Each number is 128 + 24 x the weight over its row's rms, rounded and kept within 0 to 255. Layers, rows and columns count from 0. Numbers have three digits each. The size before them is the row's rms in percent of the matrix's.

# layer 7 MLP up, 256x96, rms 0.111, rows 51-73, columns 0-95
106:114139103163091152161153134134104060096138098132174146154128144144144139115128168167144115128128157147140158086161146117086140134116106160102153138175127109127178178123118088154159111103129115146147130104143166120106129109125138130122176130111121100149151148134114111123154123142088124136
090:134121124136175128131117144142139097093104112150153115148142098171132081113119127102127185095117170110133100114153164126095145123070143134135093114123093119136119076117107102131131151156121108160121118116097159146160111146148140173115135135153122091081119143123104152133152085151154132155
094:119126098122152113093119130119117167134170140100113098155156084134130130100120101105097086085155140098090109138151162097125114148174128097135147117179096152145084133145140126127132176108126160098130153110134103099151135119094107132122123148165110118131095120111089145077151126130143138152
107:146141148154141142160132132095132115134135124107112149117129138106112085139090155126110143138072110169138100132150128100113101123142132125117142149118104145100114072163122126138124144129135112117157168127153133136104135146082133155168114148085170130132077155152178109099069094102122168135
105:128099137140175128191128114109151161136132100153186151139116105154093098167157124126136158115096125100128126123064125116143101126125113124117084157147119117122116118132143129109104126126140075116140136134161127114110179137090153144088126126127160114096114161116097116133094164143090154122
108:118135132115135095132105163140166128147119129141127092134123123098119122151111124137108151125135136077135126150147161174119135141133101144086106133103120115135162109104101107051128136131112135154129109108120114101115138086150127095137149149154103142079202108136159151156087136067142124136
105:127148100151138124108124100158119132114100140144134143101165146112096107133157095097136102134161128135146132063096114139086105162106127117152082093108169115180131153092092113123156165114110156109132147140155153123106115123160174141133113120126144134108125132095117146082151151136085155114
095:116105156130106156092111138111124147112125131107172110185112103118146141150137111100126084110161097070128146113146118190144103117138110127112110141131115109138151111137142166076148090127144112115144138124122108112064153084118124102139071123124079150128142140146123117102120118143131155109
095:147114107095121115145136120151160167090167109110089144103117145116127180091131110116122130095174126119106150143125139155119122135156151131115082104164143168107156078141114097134065114135114145152131112135090111088087105117149124120109116137101131120119121071140129143146098134151155147153
097:150144160157113082100126117163095130135116104109138108157086113146110155119119132140111103105130186125101114162141134110104118118131142126147124093136112100158183120151135112124142099136142087134150131135142109160105130127189121174097156089142139122109133122087140156126103158175087148158
116:150157106122130110123136116134097129074153111083118097102162109075124128129161113093146101129140166139123151119148114132146114123189103140124158112091130151131157146158110153102125119131177179147126158119097134109128135144144136150132085095156104150122100143104113102134146190142104139148
110:110089148164096118143127137136104131110152110158125168128127120133128070136112140110165105159098136110104157132145115113173109122129111121123103083094101125178156132155152100089102163157148157153126098099148105111074133128117094168155147105104104109107095152101147127131121159141126106132
091:126129157104080136157139136111118136125073129172149151150131169121084132145140115130123135113120125171120121111129161180094133113126126135121104105106122115077099107107119168065110139131126108110141116120125125126160122128051101125140158184143140116108120144136162160126149091109146111119
085:143169125160140105117173112111087117116093144151112110155107137115122128130118152164129151170134111121098111135129121117134149092110114144106110165088066163152124146125126105099088102121143107146110109127113110154129154106148155159145087176122127103084083161145129150106126152120113083110
097:168146146120170120138160167121145130142128135119142086160133155127158124139099122159151175126148092134166127135090160134126122161138102108081136172140118114129123129138132180125098099150128081135119166100114136122099132138129098104113109149112154151126147104182059123119098121110132127157
105:137115144130160119130130134129100153175148155138126162122076148171132163101147143112135127085108133132167132101109149122129133104195138067161130096130118135110161080074124175100124108139138153105120137138146175118105110092140135137134137102125114161152092127100155125114133106117126115140
100:147138134096112129123129148174104125097150165152124104117152116137118151137167151109065131155100111126149147097084127175152114105134104118112137095121112113115141106163151115094109131158119135126142118108132164149078143116086113082169133108134141149118152137178089141168143122124110169106
099:124139119106089140117158129123169151111131099148125125157122147161144099113124165152114115104133128149147129125108149149111150174135083118104141112157154104160109091139091112127120134152181103141110085124128138161157151121126162074167136172099124130127180102153144156111176112096123133129
094:168120143145148133150157123102141145127154110100111145117180123130100128108131144130130182152112133136099151134111133148079118143122174115126140106094098103085135134110148126179157139157121138158154144128127109059149104133148147150095132098154116110097067142077139121099146127108148125128
100:147138143151130117069139098125116118094128157141145165156108141141132095135132081109125105116132090158130119146165135115106140140117154119100092141136121118136139132097131162141127128153131141149136110139100152097184184131135181166111137130144150133134163136126110066156147153182148115085
102:181145119142120121098148144072110138085078152125143165141163152112145122153105075145116156141116141126143117115118129123168127143118142148132136125100139172147151148154101110110066173101151112093125149127138140138122112119120126105167105134118142126100147080098149126130128197121116125129
110:186172102161131156118130118138146130090135125176138121080129126099165102136124114138152159137139133114106105113079131104131123134110108113115135169171091156118132142132134131132113112136128133121116117142179131091097124059129157123105157100138134129120111122111094126105127197091117142096
097:092141133130144105121124115109159136119122116137155138154087096141134115163096128153153120199113146170125127133131123116108110121145133202156138124112114106152089115106126111152074134162165136138118101143094152118124105132114151091125168137096151130110134127068175135112134150143160148118
# layer 7 MLP down (transposed), 256x96, rms 0.0995, rows 51-73, columns 0-95
099:115138140170153102095116082125137109141083153137131103109151078099109170189110144150118140161135123168135131153155138124093167137093132115094103150127109162115116151107106109148112114122123108153090119141126145121106101126141128117149096105139080139099114154143077109145131153146106134170
092:150182153140096142108117153126127091134122105124090185125129148115136124156141122131071100123106081126109122130098093101149118140163144123096149088091125151124137149169163151115143082157146128135116143127162080139148126089124098098115116108161123142146132144148139136108155175134105108143
095:136146100114113116155104113104112128123167125063103090115105114087125126152124051132143127130130153140145102109101120166148168140115113158112151112166150108144102120136136123131144142181133116148144151128114121099135185115131114134094124162121090105105141129105081128137087156141112137167
110:144150136113085128123122157140136166119159141103087146110146171145211127133141128150161145129099145153143134123189132111087159065156120160131127082147123106091134151124145169157148153116141131122145136091125159129120123103148144137089126152115115134115160147163110151128132145124118123116
108:154164097119127171131125154163136110155116146138104145089165106117091140133137088112164183156106147134149130093111115088139132131107129132115112153140131098115092122093132113093120096152118161129130095130121102127120139101110174172080117120170119132125104110110119148173110129106090117168
109:136087115121150159107157160131155147117137079126099114122108149094183150149110158097141153112144145148164152146125099137141156070098112155120153100120140131133105125123180128094132123120083148125126153133147156139160139080149082139153160131103109101104116139126138109171119146147154136109
098:161154173105124132127102116141111134141121144130122134137128091127145141155148144143133147094104105093127104096147158083134087094121088153162153107130137167119129110192108159138125123109115112118105111117073130170136125151100111118120123199121088136150097138179126135147155135142152131148
102:111153179162148069130135144154120138121169124186152124137145081132135142138122152133179125124150154113121145137143134149084130155170120136082111073142125148110148123163067164135118121139094123114130102128117108100084145132147108166116154120142129102117119138159084128137144118126126139132
094:159118139140117137123139115100088125150116132140144111133145137123059129171138178122109130121134103138111143111162165134129124128093114125178169123104118146097176168108120140112152108102148085127127161163126171170179157119100107110112136159103137147129119119140172122131122138169169124119
101:149141104130150110120113146139111122083179124092084125119124140105096082088128123101133157104096164149103146138099121116143075169163139147152113137135162152167153080134122091146116089140159126128119124122164115102138093160139135139120142126171115093127086139112110119109125117156104136160
115:113155122137153095140118127134121142109151102095113143132169116109146097113154123127092113113124166125113128169110132129122056097151122098125131097121137128152129123139109133135100111156184158120132122136103122149115156094156121184141072100140112109126114157108115131092176182128094169132
110:111108163124117103091120113153112142111130093122129168153143162102151116148125131112174104133064148131145147193133125133144097111111145126116120137104103102110135173138184090095147156133125128150108083132127114123080146112106103145118139099135122147138095147096133143139115150081087149139
095:107111138120143158138114180165122124106139169126156089156153127160109155124152162128149087111133099163178102139122112112107165130075138092144116118109141112129139128155141149111187128113149099101112152108146151136115133077125109139108165106140114130090095156131144163134115106142117083127
085:073113119116096103130102175150146120154152099128141114136172163143162147128119094111139094159120141148171150170102117167127154137132129123099158119115141110116133121119088104118098143151134150121140122114145150173083117155152160173078093120100136138140115148137107168111116119087140150126
096:142143145116098118110149129100127120106153089100085154109131131183066078130138108143089121121153125178156118145166123135166092107118146121121138143125126152112089099175199113115115147131119135119106088140122113139132136115134123134171113133138138137109151113103141175163120117153103124112
111:139138131151135152115156095130108149134088144177130144152107111115127158127133123123088124132079123147159112108083132166093142114145095113118167139117170141120172125136128170098151124182135170126115156131133123127100107140119121095090090130146126159155143121155119150103106135201137134099
096:126104111111125137135122083159136172094140120127129113104137131126148118124110115133087103099134116154151112131093119146105115059111149103145148133122143110159164101127181105143137089150144170130114138182113116133159106131167155124109138104143144161113087132081124148128134157170176105102
097:121134102128087133148140133108127097129125105139146132114128162084154108153129129150084184109130154150130126110157139112118109136144141119102107162101127080162116122110045109136122122116146090107112123113129154134126146134162138130142096159106120161074174100161115107170148131135103118092
100:141116146103150104151143108148141130134151134113156081137135111093188152095128141143137127113181107135187114142132131143131131148131116150108132109143139137134109143116049125121141101119106087125138083174108045121114143124107139127140146106105096161169112120138113126133126104121112111142
095:114098131148140079121097101147120100113139128132105115104126110062103119115127163146119149112145113108088085151134144155151148175100120106127104087139102122162143150118030130143160121128153094128116130107139129144145101156141136126108098121146149153129152148143137098124123102133087134143
103:085133104113134139140135138145179101151133106097121128115069137168087113087132107152101089093127128171097145137128163105116157096142148115139144148144138082138137110128097117111160087173060150147140119112123118101136125132147122155139137159131085153135113143135144092132119092118126134146
111:149153141140144121148128088147107140112132131124125126104120126124122137147095158150142113121064189143138098145098164131108134155127114122143162172141111124105118137127090085143118152121143148149145105079119144110150094115122132130101151163141158126085121177099083112124100180174124112094
095:114104149130121117172123125168143140138146151146139136146126151104125091159144122108122094096144064179096150124151158125111134178118116149142104109098147124128118090085112111150089135118158116116089157085120127157087116134112151141165126133139165111139114117121173121175145135113140083129
# layer 7 MLP gate, 256x96, rms 0.12, rows 52-73, columns 0-95
095:134111140125118130133171092123103148135157145112116148102091103105092072147155147140086117128131091118122164110130100090165084112171163123151145080097107139107151126158137138140133081110117128119160133153137071116112127109092091131105139133103143115165116150140138114103081128122125127111
100:179113147133149111141090093108113119129126130095095113120092079147146147154120115103152107162149112112155116143115103104091129158117117074107144171118097122146129144106086168128132126155155130151123119076163128101174094134155101109127104159144089138133108124125108104088150124137149149114
102:079104104136149044123129102125093143132135148132127088138136114133087115119141083113116131116156137144182145133133185137128101175125090103144109097125119133177123157142135077144139132138127144140152122153118121147126117122136135146146132141113151138180141154094145157090150136156139151157
100:185154109156139108132079132151166129141100137116096138116129110116138143108136132084079177130084114138130116157103145079163132118091124148142167122086135111110100101123166122118105096137096137135092112121150144132111146122121128114103073133163156112142124105136137119144132074111160109144
108:153125146151167136100124104121094133121100069099128158127111126151109121132123125126106156150164053154092110153132129091102080129109144146137122093115113127149108130109139177119147165130123114124124120094108115093152106170136130157148095110124136093086151119132097093156130137144153143090
106:149119137149148150164132109130111111122156154144144130171084079130134101123127122108105135090087136121114160164140087124153102105146142109134198144172097135102081109159122126084127088142139123117116115114106108144112145166121105123173129161115142145100096115139120072145115139111112135127
099:160139145168149137066152111131136138105126108131175103108129158143145100077117094145107125105132158126114121146131147170155143157096098115114100150154102140109118114156153093104143115182158084127145106130143141154150079109117100122141085125138131120124126118124152160101095162105117154156
089:110159182156130133098130145145121129143134135120130114158089133149137118121122144136112170123143122112115158096136163081122149169112096087118150081106105179099137119134124133117143120113125114146149122134112090108157177108116100116120081112090127128091129099138096174144111153083166088132
098:128139123101123141140170105141128136078159134119115146111119139152157095102136097103130163138123118157156111148111117162164129104165126147125115145121143173129101135118132083165123111115092144162088118098104083077174092155123137118144090155145110108166073118123085121149133128127144136121
120:123125123136152116141114114140111124152139125156119187094122110198154114110144077155107138107128081082121121148130116127107132130115154142158090123150131135145115107138165101154130102115070088132116087153138138109152080183122113133126120122102153132167171120121127130100102132119106135093
113:117136124157172126108149128123091123087172149128110102165091122174144181112112117159130135134148078174163119133117105118111133102109151144164174122162135169141125140099168133143128159110110131150140110146128122106161141118155153135122112129116140175156147081132088152118121147140119134166
097:155175096129105086134174088142141130114106091128142190115097133154099101131123080134110140131131117154109157106145123167102145110160105158125110125129126154128062139120149146093113109138088109144118100115074110118130105148107112137127141163175125118115149109138130118143138155111100140099
082:121107122122132096104128087156105123130109126127105112165126141113151106123122152131128115128117113073106121114119066110156171076137133145081086129109096137151164127092144144085143112139134129133135101097090089144160166081139145151135105141147135137137083146114131122114137153152100088166
104:074150130148088150115119106153115139147131109160116184103117123151106131107128132145158071127099146130142148103129088115156124074135126150154146090118142118129113130094142106102160141127116146178136056139128117126168112132141114128132159129141121136127115107091175180125142150118125111159
111:114121139150123081115139187137114163133122126118149149163122109143137121168145131134127089134085118107117128152092112148161140080158121115163127134190130109145152131129156144093178131103119153142151117068138132135168129116167115124109144150121138167138133138090142167115149103074130133131
099:123118137149118149136135145108178133111143135123140136145145118124149089130118092132139121121132106094113186129159137142192096136171171120135159134147119111140132130139108116142093147064140148160150116130114071107144123145164109175102115119116097143130119097091139121113083091098123088113
103:101145092127138119090137119138129161154137116133151148180128116180101134128133143128120092120126124111141098128094172135119144170105113134123159111132110086121112125118130116137125177109160107148076087141160083130162183136119109121135128098161140158135130117121159137070122090127144142175
099:108135170158133083128169096110113070127146131111102145119138056139105154156117133107147107169108099153104153127130136102092114156113150124136154171116106152103136110116167136122114117141152143128134139148137147136100155184110108106134105152097106123133117116126096152064114152118130139109
097:166156141157118123133124093176101141127174128134152147124138102150133121156144116103088146112125106148130098117148126121127105144137160119103154164164116109124111090088145137158147106126111108169132122191150158120104131159100146151111090133161125107137157148114135060134114150140130186125
099:152139151082090130100158119131082093137133126131164137120176110149134155148109098095134154165135137115118140102128108143114112172103099171136156138098167147116130122110133134118092152102147139128151134157115127114084088104128139133109121104156157151107107115152086158116104197116118120099
115:144100134158141100100110130166138121139114115118124136147135137144148154112121134123143169142131139146145139144124156172114142117120081132115125153142113124132156174109172140129146159082128102168121110168152161112140091139167147127058087115118129080117182127100135114077115140129115101167
095:165120156122154150126132124102157093142117122104119170145116128164113121152129139140103131139130116078086152142136120117132149092114117127097133146160079131089115123147161139069095121137092126122147083132145104094136167157141089149155103103160134097102134120123129120091140134059149104136